{"n_layer": 16, "d_model": 384, "n_head": 6, "n_kv_head": 6, "head_dim": 64, "d_mlp": 1536, "vocab_size": 2048, "activation": "gelu", "norm": "layernorm", "norm_place": "pre", "norm_eps": 1e-05, "positions": "rope", "rope_base": 25700.0, "rope_fraction": 0.25, "qk_norm": false, "attn_scale": 0.125, "bias": "qkv", "tie_embeddings": false, "parallel_block": true, "init": "normal", "init_std_qkv": 0.0245, "init_std_o": 0.0, "init_std_up": 0.0245, "init_std_down": 0.0, "init_mimetic": 0.7, "optimizer": "soap_variant", "lr": 0.00764, "lr_mult_up": 0.754, "beta1": 0.95, "beta2": 0.95, "lr_head": 0.0075, "grad_clip": 1.0, "warmup_steps": 200, "schedule": "wsd", "decay_fraction": 0.698, "decay_shape": "linear", "final_lr_fraction": 0.0, "batch_tokens": 262144, "seq_len": 256, "doc_mask": true, "train_tokens": 899800000, "steps": 3433, "dataset": "wikipedia_en"}
Each number is 128 + 32 x the weight over its row's rms, rounded and kept within 0 to 255. Layers, rows and columns count from 0. Numbers have three digits each. The size before them is the row's rms in percent of the matrix's.

# layer 5 MLP up, 1536x384, rms 0.205, rows 115-187, columns 96-191
101:096104140132122157164117127121165129083099087118118139148097074111084056147144158081212164153126181118094163100053118129130102167108149060200047125105142133154116171094153194173134149160163139142145127153105098156060114124152149126175144144110041132153114108119177148119091147130116125108
093:128143186105165072112105172204113153147137151128159094165193141113125155084084130125193134109065131165058151099142176143108166170102124131143128125131167109112118146109163112117165161174132140124110118161174142091138087135133082137126151099067131133107161106220160057122150141157072116105
107:064154109075153122187145111108138046114081147098154114122077126112096069151101177097086118140124144127176112144161142088134112166180143114118098144093144091155157175127050120171196151110121152153113089153081173181155200106124109154219114117148090099082129131177105131140160142168119128111
108:088148068136150131135116119125169143095140148145080120124135144056170158110134153167124150143077119121146153082108104072158146081099159160060052139160125123130170135113161117124188145045176182118155138113188137114112167053123098168120103184089122064057116073070148162147124099068169126156
097:135151150219150115102095124146147118115167148130121129149183092104190152140136158119119111107161157074141156127052173106196065124149122133069142154116150162120122157152148121130093122123070132081133107120109115096105122160153162135108112117152112119143146020137102108113138115208114108060
107:184213125092141085124165130087129103066144141138152164105041145124162095147160133122116142094197094125097116098130090147116139162115116125109132191081124105152083063133148046100114154140190137098066077128128119145087133167129089189185117110117160115175174083129137173119155134140137103157
095:095139154084100176111092113189092138118091158163132129111096088126171091130108107143074123114142148118122075150089140209184134157063153118176147106152129127106147180165097146143107070134127148057116145126117124113059136154065099123181103065181094078132097162130137146142139128081089152141
101:087081076147106143068162063125151168113117113089133144187089051148135184140108161143131120110155097125126124100133076113122160100126121071166147135161201110135110090073098109104182159139112110159125053123150104082137065184141093100201136119192091161089144199052108101092112133124095142102
102:085143150108128186086113109137105144080075114107132110181162204150128128107129091139118112108114120133116131144108097086131124146067161122085169165104166099116071039195192141157112120175133109123110068155124094111123074116081138118054122133128126151143100091071079169128086186180112128150
114:124169042105125179108108113100130140120145163129127113130141115091109129128084108086157146139154181141130197063162138078136113177065163092109111150130114126124153111121115133137106079157123107143150191125139156117177138111135083101150063063146119179086167155122083076081094090080136118116
099:131140093126144114107093138141171169104117159167120117109115091149098172088093179152147143077127196141137086121152123151091138088106116155093123171110127110106103102091106100158058148072114115188127184105146154103154152083145159117157180128115117046127149122131078107101143149173168122136
098:133103197140115104119155125137177192176172115149115138115115196115127128129109127093110152109119146085133113153185159114123152093110093117165097172099160136080107111167079113141122124129155180147162151157030083164139163090149140071158074172117092149159171125145129132136095149125129152188
112:130067175108120140148169114114122104148134145154090146181094148130142091136120075092155146125160089142158171169116120112124107084160100094103159094090164098168161188147138096130121131115135133094154131093166130170146121120135124123101085148098100088129138142183185122154101131113124155209
098:087127110085111094084152061122123137119096123194076136195109173141145096141086113113112152068112143155163159123126127059077140145147123129131115166110169141169026120154196144134156142124102106122112133117172138118093131104128162080159097087110129143124089074142144135155186147116106136135
107:084101132108192090121132123167142121155098161115105090094141161124117069116104183132110155112177103157148065152158130113136125113125109084120082159089150102094103115115096141117082121143121109188122125146111138123085177154104086107113147155140166150181166106178140166153134116129163149207
104:119110133114070142142143141156087201047127157134111179107132136143139156121163151124109145160074132103199100146105106110178138101137143120090036154201115149137122071125123074160109099182145192166062170160174104116117188136098102093118194093139136096167138063130148103172146133137078148089
089:105120201115111090094115087122149204112115170134097156099152109111094159060114171156100117144087120129131134117207163132127167107175115126184101113139148118189162180130110087127129086080150125064134147135195095142124135170136098119130134112119129113079099109134168103097074102150196147078
099:116119070108105124131098120107152110123141180164167146110186124074177081096122151177152133109073093048071181163087146098134135087099089084111093142147134156132140126123194088151105153129111209102157139118184120194103171145139101154137136134127118093106169073151090132109135129123207169136
103:085141137125140114100144120098135111124118134115104166119118123166155158109085131134180139111074131210050158098134159129084178095093106153161123138138144168141196160102120154143121111187200131118102068170106135146090151080129099153135111132172139083108120094134144145138140157080111128137
095:127161064152144093086141131128109168097182170179149111191115176116084147152139178119138146099075153134132116120133108141092150110159170118177136124114144190073048152120100172134055147103084128090119042140117126186146104131140126125133113067132138112138070101188176139192141171092139237149
102:143111142131104079105126051182063122128138120123184123103119135088128198110121142164141171142129086145123098129101088150149141126055162100147105198103078092095149120078107086059111166124127116112092197157194107163172125107160114169157123145089126137114123083156173107101159096080156088106
104:142079129104141009126208153080184163063131140181119089134149079209141143147095100138118138111187104128145140148152110141122119089094165155151124041132112142130127125182146106163145179128120119139125074153156090179099120133166162124109140085080103130091164139153110170115150129145101109147
095:130111116098122139094092078131113154108098129106123159125146131115123075047221145086082119130117120109115162137199082121116173123132158113195115203180163149166158147142106106098163161141179094124161141097111159138123148090070169140121123137109112139121173152081211154114125174070122157096
101:124132101196170111126095191121129107114099065136082120138084157086079098143092093131132115098087161078128139086139136140149134149193156121102112159091137087158172139114125137114166100125174125116101080144140173189150167084126102133104117103074097107187138159139090135102123159106119117126
101:165133077148133152100138138105124097130105126114151140123117077106169133122181115119132139138102141184114162181120179138067134100152122083090142154121177154148129165149077186147123129100186159174142187171127137140168129178146146133142134090125134105157120133118130124063158110182145126113
103:109147181065137163175175113125123137074109164124135141107087109121107154136178097134140156132106104073098134125083113181084083122196142103130097116119155115143154076149092078153103091168108116193160119210171144159144152137130172141184166183120100110204104162141098070165126092164177098130
095:090093066158138113169076105095104129146099116121080117110179141131139132100152081107059134099171177070127109157110107119109127137013189178118111105120159159136204089122127141095155070109160148104153137117093106162156095134111117149102191145099143118145168116166137131076163127107151154082
102:125165132132098097131158126138145075155102117124128112135119206244165168140104078130073083020200115139078118169129088114075108171156173150100150073171108123112142196106110133121074215132115108086126209092138161120124070133093086150132132129124131176101173120140109136113084146143157117108
105:163124115126115133169106114097127171088128137144156099113162085163139138173146134098153106146076160114063110176156117098145092163128117153182168153132132084106181130135154138102153133077074143158085148157142108066150065082126121159150093079158081055161118120188151146069120178140141166109
096:115134136177174123123177136133134144156108101102172063083166119147127165190143131091163153127133089124090129125121127139122205128108103151157188112148095108118081131096111144105107163124138190104135170166118179163161143138165133117138131095176113122125053122144113202172158162149123164084
099:113154164063080099142122125128117119146146133151124114091077146098134112090155151138092100133181077115131131105235147082154090087154112157136129161099127165098144126107136151106100107165090115105064114109138085166110152137148111135115091146082097137102178133155122084163154153096117075152
102:112138112058132137134139152129129053159128128121119112119084123148123137127096095155137138072127063175126164173131137135160172048126134131116077127120153095121136157151127146142177165110166115145113151112130172138131078104178120104151162128146094128174146088098109138110094096134083129141
102:136150101146130131107130119181079133128050136153135090095117084129171119176135096176134137134207142144082132111144130136107171158086106157067161150120137097155124167113061104141168138163128108136050183106126162108123163140125178106091124102154078150149119150167182124200133118116135145060
098:118133136159110152154175117145048161155175108190121149148163140088112172135197195069095111114122119097093099054102095143129167151109144119130139138165164079141157138110130116144144098159096133112098060058148140147118161099094139119088148161137128105118102112159145097128138219111158209153
110:146152189116117159131134192111198137164155156183153081146140163160140131102115137099166159205157107069155154075235130154096114027161121113144144121077116122122042162137090155155080107136132112172128133115073059076088153139124126118099144115091098200128160091191111139133129109152210140127
106:118106067140156080141093094109146139133045164145109201174143152103128090180129123131130140112128130099124118173142166135156198136074151162136084069103118128149080076119123110123132114117176103131076133141115142079093187135122157117091103043101113130190100084139154076142127120149172104046
103:170163130107102121117168131107126113154122145075159091163078133124107118143112179107149155137144162064082102118100183134157078101121080116085108117127080107097127158128130125216139180078118092156102129151075130143170135170098079142155130142061116177114121088040130136104185141121166189105
096:158087123105178131094159098140131150080158151119116099151172113089109170088109102122073140157149083192120149142192126123088115094118152131117054142129117143099131148162111157159145115121177166226160162147174162136196099095101127098144118086120143111117213087149123047158096149072171126070
095:081127153123200054157108139139131063110108185058044130130139098141082153109151083088152114055099100128106144110107102117132168150160129115082165133093134155135116125194112107105120121169119108154173119172038159141103145167118154111099139151148114157121111172118123160108121086178155155116
095:126109146124119148167094090092043138113153109165110118101109118120132084101061182083113114177146167131131119202096148147138157162119130086095092134129112117143126077117111107092109088091121119151148195159151079157151130100109086114161125152109116127174138141098129130160147099049084145096
099:150105144131080120124112089142140132140173173090103124131140167112101170151076155117098126134140123131124150084132073075070174088173130110161051132162167142126164141211155098135080080131136115084122182147172048091106128139157152081110073142129180127111096108114141158217099165115135165129
096:194155135127166184122101122091098152124090141150159064098069129175121070120157108209151125156084119102135136071157128193144120090146149083094108126078082152135072143162105105144088148141119137157117101116084114155117149161096125122133135157113127139221184082100130122202126135137182165101
106:173111138071127185157035174166157109070121096112142186126147026146165114130072111107172144140111198118138137141128091093133178130102147153151090150132136122110147111100114044068112152146158099134141057127119157100137093145122139131090136091113115125084069176161171109129110127130147188131
106:149173143134153162102126129145178124181126092168139194172181136123150111082142095191204138136155135095109102055100157101122139169088103074127171096121072159087176074113225173130108148153184134152173138148186150106162127100157103182134125126122115114103069082122076144098122166108149147152
098:115125191167158076115138210139127161109076179188111164156172141136174168116105100172155120139134118126071104152105188110128107091096074148115089171095093129154098121117142175173120154185134122138124111089107115116158172151102170152128087155109143140126082142079111159093102105099191111154
105:094154107135075152131076136098098140137129181175142163143141120137081142158107103126151112100177136108135169115090099179164097126073109140154134175119109168154111055172149163129151152077114120109165071103154105150162125133162125116139094164164116061112077175063105166163097156100072092148
095:130123137157073146101150123108135150170102123141102126166099123153124052129172103179127135150177099086111102072149126123098139044143179143155113093129136086112131123112110070153113089127104153173091129210147090198111160101114134136137132125097097080134187118119105082125088135147144136131
094:098115132137114070160146143104125150169142131111095115181149069113132078163161152166075163175116100152115190103192134102184072119130149120113142121118159112137126182181136067080010122120077105059117111140202144147145172155159157117232131106143172124098128152177102075109127118106117161117
097:097101147109095115137119077111120112116158119129174118111172129126118157098085156129128153145100085108118188185127155101103126081158148119085139125095121150136068157117115157130109137117086131154255077141113135106146112107137161085077196078191126141103079153115129115105072129140178169154
100:142100139126144140106108131143134078137136112136092194116146118113147187143105090154109113116160086172177089140114100185146218077105119116146130092107179080187142100087131120129168119138139119189128091146102094160097084142125061179171130147134099157128115112130137137132130145103189094101
096:087129142145114132146137093149090119124171120128151122175177153105205107111173108084165122155124162151129140079092113174073140143123123192126147083088178148095129087108088175093159174136130105104110122111208125120079130173124172150104125129128088165086153159086194156151154111159155128129
100:152103081148161139143175121171113109128129094173130107147125146126161127117125120149088120093120148054098090158101017150129129124138144061130138089136131189132159155118099121057135130147066157124114094170131133144124152120122135115192124037118142177127167097099117126129101125199121175149
093:141103175157186140126157081097072082095154080130189099083141127150127148071119150086128095113111178134135099160102088082089063116125179093133204141098153033083134088150115130133145156149095114185124141149165100147091139089210129178188115166117141063129041070115135087119140171152109097129
096:139106106154132152113127132092149152122110144112087077151135162132156160110098129151169134089153056129095122131114154124131170163114144121115092095072169099119133122153255116114110100101137105202137219117109165146114119124135157140146171120094104090106149093153114102133170165118099133136
096:144124180161128110113058113093122173089110078130149081114103120149109112163113141148144103084140139120097127099109104137180122093102202118128140079032112127115067136136149122135179081163124105201071099163134147175091092087118097121121159125150121127159140086135166054136095194177116139119
098:060089102148135216137181128090127161146077141163131129132159130126092128132127099097183131100145119125138104129159105112118115130129126134085104170170180115106119071180028173134142151104139128142157174121161116176099131106138116150173101134178111127065238134120154161133132089164135105113
094:096113076105147137122107096101127127133152167136091095143141069108117130085143165134108081138108098134147105159113143170099098140135104110108131083150159178150125057147077130141146123141149168128183117122113092110165147115163113108138160115145075106138128184170076139121082136088150151081
092:147087058097120123087151173167075142143151136172155152159161138091115157161145125128117166069135105162088086127139079138097092155125111138118103102086179137057116065066090081127131145157158161126153154116137189157101133133102145122100089142132088152103115129134109114109158133122110151144
106:080148162137137079127139136190147152150159099129129169164122090114123066111157092116076083118089130124164155101171089143147119134126129138108148123118144146075170144072145143158134155090085127131208149181123101170163147161105091071101137071169138040158161110142149114149175175144170102096
109:132117182143133098162178087127152170169153147162146147074051156111177117082106111127161116120137112155103179156039137128129123123163074158100118112176079155130152176134165161186086087074091107098083176122100132103128141149093119108211151133095099108133130104128130167126101159151155120141
101:091138128112120163094131092148129069090131086125147090166144112136140105108125130195099105166087132146092117096124107086143081105145161135171124046162188116114057179098137059168135109153094110113113107142125056173119151143194118075131140101092137137120165167142144087144078095092133135152
106:174135151095097139146109138105136126128092155125130087192171134119132100099094165196065122148149105130145114098103117219114116169095128098150123113154117090126098147071149096095105159148115143135076144190117088116136096104181138129181220117153090122181144188174169130176123151108148144164
101:142128039169131140079191095146131079146117092121122116124190154125145092121102115147097105107110095096077101124183127124183088121111146127135183074153146110090141127121155144125146103133160126114111062165098127079103116140099127153144093163091080109165171111134107156067130160177164159089
114:093078113145091093112126133112115132091118115115096177129163121114119093100152152111149115104114090138084094080097075093082116160178151156109134146146123200100131159116174088121094092133167122154104117095116121120121103161102123172130144074123133068100123164104138168078189209126134178165
094:112157151098217107131101117164075102093122110074129156153122117109124152124124107090147202063157147129130145152105121110142125182123127135101089149083123160114114126099152081136135056077172152134121114103189178127072158107137106085105222206090117122170123170204135101146107121146151092143
092:104174177143128162086110176149148073175135166114131134119148162160086145165176058156163132069189095180126082119144124128130082100137099114175176151131134148150187137146141089111141139103079180190078131177133165131074149148133117094129139138190149176116174089152148128141213146124122127133
101:101116178154183082121216155145139155188099096118136090150133112114132160220111149158101174072099088157133121102159121106117138175058108132176154097129110063126131142108084087126133088103110089137138095139165107118169129166159068126155086118144104132098157095120131127206139146135103082135
107:118143143126132173076146112153196155174164118124145175142171133075099135122156093154115127061124142084138109103182164173122059120135144162155111194151141114129151121129096111133072149125127128136107157140122129104142094094172089133116119154165098049122098126154074091173105171137129156118
099:164144207166143120139153182099125167171091129087102116141139126130061112141190178105168179155108128095106107103182176102124115181052098216052201109124150132149106173142113104090115127120147122112132077093080117110107161155143134148088092138105080118043099145129142174109080111121116094103
099:144107078182147144159064116158134143150107079093147117170088165086097140110167035166142133204145100065133096173098100162115128178139184161147124112116122139150138152103157126117056099125141144051149078085161136183206087181132114140136126126041141127128118117092126119180107117109134162132
094:113113095122161139071127157167120112137177141196132145129125158130135181108074159121127142091160119139125092125140076091106125115139040131105114163122175120117085130127158133129120140099119089062120076145140155101184119107138150082105150140151164085138166111134094148089175113179143177074
099:133143151147104117073138140150162180142118108146156226209142156105102092114123123158124135062138210147177121162101132116137115149075098159151144118162148131170148104148166104163097124175078111115128087132170167134143124048134170143167191124161120053139152126146099134103104133169179108103
106:092085089116099106157076195113151112147136150136061173145144090095126124135158120108135131102125113060154200080218123127145107141136131141146099109145111155090116134093157172170148103081153136143120112200162111127177125118155117159107145131183109088071077147145097142095076150091138114184
# layer 5 MLP down (transposed), 1536x384, rms 0.265, rows 115-186, columns 96-191
098:128143079090128123166150145085136130137108102099087090096116174147082127112101157114090121081167139146123116185131147147190150128099108119089100138094158070127112133141101050146101160137141120114138142150158161125159072147135090137150105126134107139065108130168122082131154145136129118117
097:145101139147105117196198124104152140127179076124112122047092121118064144198138077121166129139128153117126140136116059088157053149131157144104121084153090141180197206139139118102001076067138085165120197132111101132125165167088163113127134138154131135134106177070179146162120121105163156186
096:158169054084116097127130074140169162167117126133076109136093067107112169153110096112112159107106135067168140126162114095063151164118084081151165172140162149167125140073137116130097151139171134168126121130153072014077121185158102135146132119128115138148111097152231072158121163151133123139
097:135079136071111173094142143141119171111095125136148074108163105160086110093174111075119124138181125153160097116149132165117154116130143083095158117099154170125056093168185147140088119137143121173152137160130134136178139074125163146217130118173048137214143146134109130120116135149078163121
092:174138118133061092143143090183161108154094086128106110136121114126122138104118106184076170110150114157137096118137120113147127117159123122157165121129114060143145123108154144097138163063130191143140142128106156176110092135099085121133155131142115146137104177124109190128121140094142035090
098:115115175157060133156159138128113106135149122088125140109150120162089127081137077097114095086154112122149091105129174127087134107130107126184135130126087109123137071159109119157127111099169185111162090134150093163089098122169090094091126145105148137090121123068157103123117168073148099133
101:128087111151130129105173126088130111143126105113092172110130099156043105137117094088126141160125142167128143171079140156126092143178154134109155145177121130137139111085156152155186098157077165197141111136110134110107092152110157157137135093147134091148151124091124168117122086145069142111
100:101119152131125083133119082082165068129074118124150066139135176090171107156109190118162165155124146124105117144128137162101130089118137102163149131103145072185077138153098129152138101154157156082093166127139091145174073145118122061190083114109136126134117132133130156147170115181148117092
098:174191102063185147134133143134165067158192136132145124133165113171106095112144152130143128130118143127136114134125147161087148098109139171130104114111119178104172198051091117108127124060163067063134144089147161200127129143131103149128143108123117114172115109144194099121159118133167204082
102:056112084146186104126120128147150130166146100121102119108165172135076142155104066181190111151104175141142082128108140081088135108077094064115102112154101082147060121066149072121127107187187162106090166059141128122116162148163143088125078068104136111188076134111128147128148151136169116097
102:167148202166121133106078179146102095111120122142138107158102100116165143117144123121141141118111142137161140089074129126125157077090138121116095150099109120122147132115147110096169125137162126129135038118076158137155116069150080138157129111144124147190103109125115151075129101112141124090
102:137138097116148072165149133142089194147117130147161162136140093159114166104129081183134093129103126104100136103100100088157079121143192111098149110145142205126098128114107083168119110158130168182109114175081076163162121128141198101147109091147158087134141088128133149126046178146187110123
109:187183123116117105125151156217119130109151096168086177139126121084145102152100132129149150127195111084108056101110137063139151139131134157128105101112077152120121109106187104121148099115103129120121141106135164144100120159089138184140171136158118119084118107099126184146070114055176143169
096:151143150144130143131090170166129156085116161102146144070131121137179166095129140083118166179137083090150178116148152135072093201132081178195102172121133150103166166113086081107109110130213106124177130140148114149176165143084092133123161167147185134111121201120061133088142154161090130109
107:073124188137210180154168072116139090110189142162137170174051131174224184093094131098107044155134169147183104147077183123136057114098177162091121157119120089118139078149173136140121097138111099098153118123109162109133167113144131130090117123131083137102127110139166177151111131151122131175
103:189091133125152145115064150132071157117150164117163208117115119148093099114139153106120080093147132150084115083125114119096122113166141153127136108082143167126108139120137135124121113058133100132154123148153132101108155112191115089151129164141087179116163191120178131236086130137194088191
102:127126129187115133100144142147161105193140145165143148138165160084123119113138112138100119127077128138130162122123122134112056141120169161210123151126075135137098113138156094143129162145134165084155151148148092160159144147063088073048134097162126158140116109107141149122162135132131198106
099:147171135157128086119165149121089094093052155165118122145118175148127134135113132172175197126143140134150110207150102103087108084171149169104110132106092123159116111163087074143125182168193202175144162176069106209115103150116127086117100105147155105147177120132112130092116132165129167179
105:091135170156117052091153145153137107170083140094099053188141067179189163140169127129178130108090057108074125122160185172109119116088127140150149083134128105110111213120182087124133054158116129143125120135132107094074103130110172128156131074136132100149093187114107098082166140177130117122
097:141150212161087105138181060164131181152084118095106114058091109141131122121098156151126127103132164122182117094035127165129112098131180193148149098109088106133172121146165118111152077144161134113223158141139153156137134154187155170122101092153128112092137115098124168096184126118163172103
101:098112082085130168167141118164129110111082160100111076177129145135139130141168152120103127146124154172137145095111127144122106186072117170102177151114144169135148090108112143151148080139128157159240183114199105134139129082068122107118157115139214079126143109154161119098088132109090155087
104:140114101131111143108144088124156125145120130109136120127073147144110168190109117135151106181121135187165164121130111166145088155155135094142085160144108091072120129143129173113161125109100179084133188130066086175130171186126081108094067151108131116112064141086135143168171102113147100125
102:108105210166075124132111141171083081096102156129117063093108173096091138184093152151083168132120120158116114147099150150167076121146169094190116148147125091107117122114154095100199075166099144106117106147102193126178097146118124126078127065155129133134129106141063131142151128101108148144
105:164189122168149076094131164108124161119097169139128109085134159085147105166152177153080127142138107105136085117128227155122122056183090115099126110156090214152104167156178140104116132126156141110098146098167146121079099106128092150122141127116181104128093021132202122139139160100128090187
098:106166184143124076168143098160127172080202207158145112177067161111088155154094143093127125074188113101115111120105114092155096126112171114112132114093079157113139164119213149156127126133148102066149136168114070127166144155110123125144118125142093185088104059087117155090166116104073081155
098:116090131164143077180118139090137099156129115124092180160106076121134141106148168172075056093101062178136120109125147147080156183153138107143121146162093163098159226156141196140119150065156135127158174123126145118115120122077165164120157142123103103136150086148143137144136158110103157146
095:130159177089143121112103117169151089124120089143161125164104124108104110141129143158133150128094089144090204013128099136137141087148096120110158124122140139135154146074141091150098107162146144143160145173142090128075108132079152134101131133127114111105094143152164124167177177125133109101
103:121072131146123099143109101122146124077142114128158136146156119150150064115172108154105126146081130081121054046130128137073162144159066163109122146131217109167164126131186148134188085165134180103201076187154115127142187169120088133128128090162161054094115148144148120174161167108169140150
102:112145137129133132180144110134162147119161108167115078115101165138124195178082104107129138087181151137120130171115175175159092104150110148143159138165145094081166118130098135135101129099147192125164149156171139175140136123186171094165083169123142184163127170105137145129113097158165124176
096:119132129126080083113060105096116115052138123159096228114114145132150049033132118100142085160132164134139102128047144104120122069129152094092105153129151120155168135143156133094127092125127144129117096129092163134112141103113163115000122197099151111148100144141140127114127103139068117134
103:199092115092187129136115118143164179041113105085195144166111095132098100110145148166116154151147095101126129117151138161161142122127136112123101142126200125195147134114149151130155125160116088122148150087174141122186116164095184150118065122181117148155122117203107123084151126148119133134
096:117137127162092145075185128129137143135148128167108107121142113180147115095135088119088129121114173112105132104096119148129166146116117200117147167130102134153100127087141164170030117168132157113123092118153097139126140111128127145129121120084197057095117144118112100071203155107139161131
101:069147167061155138082195132139163087107211059076145149124124188180099104134089121136119099148134188165186122105152112132149088108143160134175108128155131170122150086106145098121095143152133120146153112172173176151069146130109097177116185169091100125110185136153077124108096098091140155109
100:169132178132146116137158147138166099154150139086120077159117149196107130113150132162077187069094173133105166169133139078182119162165119105093170168160094179127158110119127130066108110155101183139122149096068159132106130175125114066111073137152173199086094119115092126158170146127144153155
105:108160106108167171077127156137151115151161116082168133114136130153166141140076183135128144098071064150139179131131088133171127127081150189082055213161125179089080153129120133145156073104115135140111173188120066129182131129095187088090160058119089128126150121166097129149106057108119157123
097:204176140108120084055144132166130146125177117155112090130126121180132090073075139123108145162112077087109131075092129113158161093166122095122180099114133110074140159162144119156135126129079145133145110118108131147157119084123128171067160123097096123096121133149126162081138151145107130152
094:140132141124104133100117180142129089150123086122101137158081115159116138100155117181159073167111122034158146104107126133149146145124098103049189131198151124128058176121212095105074121172171148125148127090095109152158146088148163128172115165092102103143100148138178118120124173163067123111
103:143113126207078113117148159107162112097078128156110128116121183179117156219136119191170116187069194177127155141173089120115151107093118121124139118167094137158081107037172082120078155089130098094200117127077129177149157102157104149169096191134091105136098115089101161100188102123167187184
100:114082071183068126204120122093116113106073136087141089115139082153093109089145115095136130114162216163148127099190165171111110125146134069165151178125149135168119120116087116142118175134106145095179151108155153123133172103188127107127060098162133202134083168104104169129134080115110086137
103:172139070227138145117053136106080115147155143158087101132138114110181139151106122119151078128125085174169139132120192083137113156112151158148141136103127141123084115136097110141129125123102191103254155065149077103156165143135178191164140128119131155142116170093126086141125154177182142128
098:172180111093151143166136142059193110098103096123131131098152085103141136111138134099149119119113103107081099117118208160147149121182110114072074093171164161162179145164114132125131179093103132128096147125155172129087129146097156156197199167091100141168134089124092088149135141141105146149
095:025147080206132134128126118145079161189099103128147124167121100175139177159130123125139181131150152118104097143149174077148100181092145110166124149104175111133131065086096124105108111127098092145116072183112133151098120131118104069130122149158124138145114176091115074151150107102076152120
102:063136060150121168128159117121093023145116165125058150151123161134145159113184160066125140136125074126144117141067188106117142127118175085148211158176151124188166162146145117126168158148156165107106173096192083153132151159169099089161099137135128118128105142114169159099159100157152098154
104:100164093090165122104136100130143158104175099183086080163165100156125142125105095110111111076114124133169116143096095114139130064110157147145152120227135113121072132137165094140110123139145097124122146102108149136145081195075191090165083091182145155119106179062159167159096211107131142131
095:142177087188152125134130100168128106161091133118101123122147121147082104091089160080155125155074096072162155108115070065112183162151174126125172113088069151136183151124085158124134128111150114154110123134157156124151104068108148118080099092158167151130194119127124182198112086140102111106
104:139056142176065130157185152174119149118092120118142181045145102161107085159070107117193108118122127149162134216129130140152129147155092076100106065125118133108100135125191122088154078151141114089133170076083196072135051093130116116133099173136100099135111123097120097199161091171119136143
095:101142136142147147076187093157157110164096097140159160141054135128120131103152139146160069155108175183132136144053166167151081120088110121134145116140116132127119150125150114147120109144184136135200138058173142086142072150144096141132063156140173103132128153164168136098119131170131150168
103:144121112168063123159177087139130149138094117165137146152146103126099147131098158089098178159065153168148085125097073119116175119120166091146140157105174072172113112149169118148165133136158120156127137115140104183146151143095111107172146123175132128118070088126118145092180178127115121151
101:130130095109168162107117110195074130164156130091090106087141117175112155183085126095135126201163112115121105126123123129093167161127158136137108167113137136063150094093082140163158193186169142107136134104181135081138088163106163130092081136142189130096139118167145104124141056116091111106
109:115129155143113138141147149154192142126066097107126167114165118135171143124099140112169123131103152117122072126155139148146181094083148146127084085176166124173083145129143131098182084188123181175138074073125105102125113140140153159135099105061172147189119173165124156138139135109140106084
095:177138148120125131102120129123113074127147171147116098145098072057077150136139141204113132102109110129088122147152082128178085111131092085137172182092108140176124137152116081164112075135087098134191167160092127134194122084151129146119078116112107091144168133108077096155087189088065107158
098:120133132097141103141049137130113104116063145064128111099117136125138100168164079159203140125129142145103132157154185183104141128152133206171129105140133107102105157149145145120119057079125067147114122131057059127109091097122118133094125157097136158135111191131077055105169128100139152152
099:127179141125038171134092111156135206215086132185129180164109136154121089127154103136135103178189129151075183003168159184119134148094153137144063092118104158144137138097104131128100132101156172088150167124095124098176166155126158109113129108159114156168156105143187139133064108117180160113
101:152095136075118133130080094146154151104074052139161142101125172109133133112110138164138126162129133126122205105091117116096072141161195145104090138150129104121112131104101101137162104125128141134091062175143157103140072117128122108141095142119128169150118179142115172169109133119086113103
096:162133132133096141176099106114156150078132185120059172128123101130121106075176162108114119206116116130114121158084145161122035154156067083098172104159119179143168113097154099128127134165152160139098154094114105091094098134167113149114119152130100138083111173137111132091155096095092116147
097:115131067172100111113105071144046127093149121123135164128120174142106147073115110156130130147136116060124150161114090102132102147111176073174154116084121144088111161137124162113096053158145170152098113134029154156164100132079167112107142143122123144163073094103080101090110122117141180127
093:114178140183145116191123179130111150177136116096073113177141167172104173147160088087141146142148124178115113116151119124130129159137155096103112132092124106136119179149130034181145163160082148136144132127131188102100074174090183151116104173102144163104130147148142089147146109143114127162
091:113151142177159099139156093101144133077149169163156088139107131107163141103141136121068085119182144091148170154117171113189151121117140120097141130116081145180108146143119095187193139104161107174110130126187121141164133149166153087160123074140207126104149093144140072111136106120153123116
101:137179127090123086136118091077070173074133165124129153105102118149112114115124123126111098148089115146110161183120138137085158116077053044160137119132135108070136071142072131144102082077158149122092161131086111137117098090094125188232128163129114138084126092107145053125170133119058137134
102:124165107101110125145153136089119099134163162088156116133119101133134188115100092158109103174116144141129107150115186136117202168077149126109171094123130146144104131107167127089135109149120176135133133124166091140139101086094158088105129090165147123119133115175183127184138122146109140147
100:092132132156145053108116148164102122149100120106120132109163109131139099143124158096107085137093127186097105121123116158108180134113064090123125127120092147135087146116184175040103141147146142126113189098174155122160163120086187167098098132157126086140146075093115162122165173166143128123
109:088006176137119119078089077123111186034114226173151100143140116059102136081165135148118155146100132106101162117119094121144110193097106090167168109104094055152088119124120059096159143076094112126147120091183167104071121134153087097165089103138167195162116132165159098150112157149086145154
098:134160175136127102179097128136109144101156150168157120103083137116110158120137191119143134119145166177124164147101126148088190128108092143152107183104110139144079143129086108142098108125125166136127180155164103165095146127117116092174159194140132134108160129085149109151188138056094116160
094:169158113100110182174166106079163118123144129131144103146109102151122188175097094181131157179126135095162186150092179072158126115081087061128123129130105097194083110153119081133036178120071099194174114129124109123093117126100180112151123130107137107140067144172148066141092124103137148129
100:072153160179145153097089142124124112127132122171189121148086151140118096132163109109128099154193073126139201182151143104118147146148134122102123111162159158101132164138157145140124158099168148110156101157127039124070128102184157147168114138205176160037127152133087158174130124102096110086
099:084151139094125169110107150110192163072099121133167101094137134148130172189179158142145152153149098117165131045137125147192125133129140163083079127045139189166127066101123137135140202137170125133134161154097127154094081085062144163142168101141128185118154082142085102105080129167192109069
103:113153116123177119152060147087129115121090168126127129069107114188126085095121133156159098091169176157106101111151139154132149050143088115112110106111122129061122197141133185158157070113146099149158102056140133110174164174096178108175177082045138123132122167109163175165082112126133186147
101:106126115100117118138130189202081071112106108100153125026113123150125124074122118111111195164129126065103123151101156169143094086089098090168054193134147103096107076157070143176125159108127171124184169133124137080158116073148092099092113119107115124120114080140152134150150138150108193147
103:109147134122089127137177121076101130130123186026110115102118132107177094081059136135120091119095155138109138137097119108112205103061134188140101111086156117139130162142152119146107107057117037107152106048136111136159129137124144045166122133105154094122141154067157110119088129168153153165
098:114143147128154149091142105156139111104131165150088125101177051185151148108135162141116118107145163183186133104157103094129122138099097089081107098185130110111103089149100094124167122156125095154081142135105053058080150099152175117081171137151100101094107118169137118120139169164180090082
099:159097164129127116188155150112120134100136095114148136152064149140170121134162076156138084164144142087145093137130182174187090210092139102115134090107135107158080144115058138133073104106169115165112228103175092091131162165183155157093101076148110074102162115122150143165125166156171154135
098:062069130223177161142134113132102110107089102095089134070078133139150177064155149164088108172122139081097101129145200111121090111143192105111113115095157069126137084116102078090162093115161111096122122151095126148135174167125110088130113110087134139128127177147107107152092150115136126140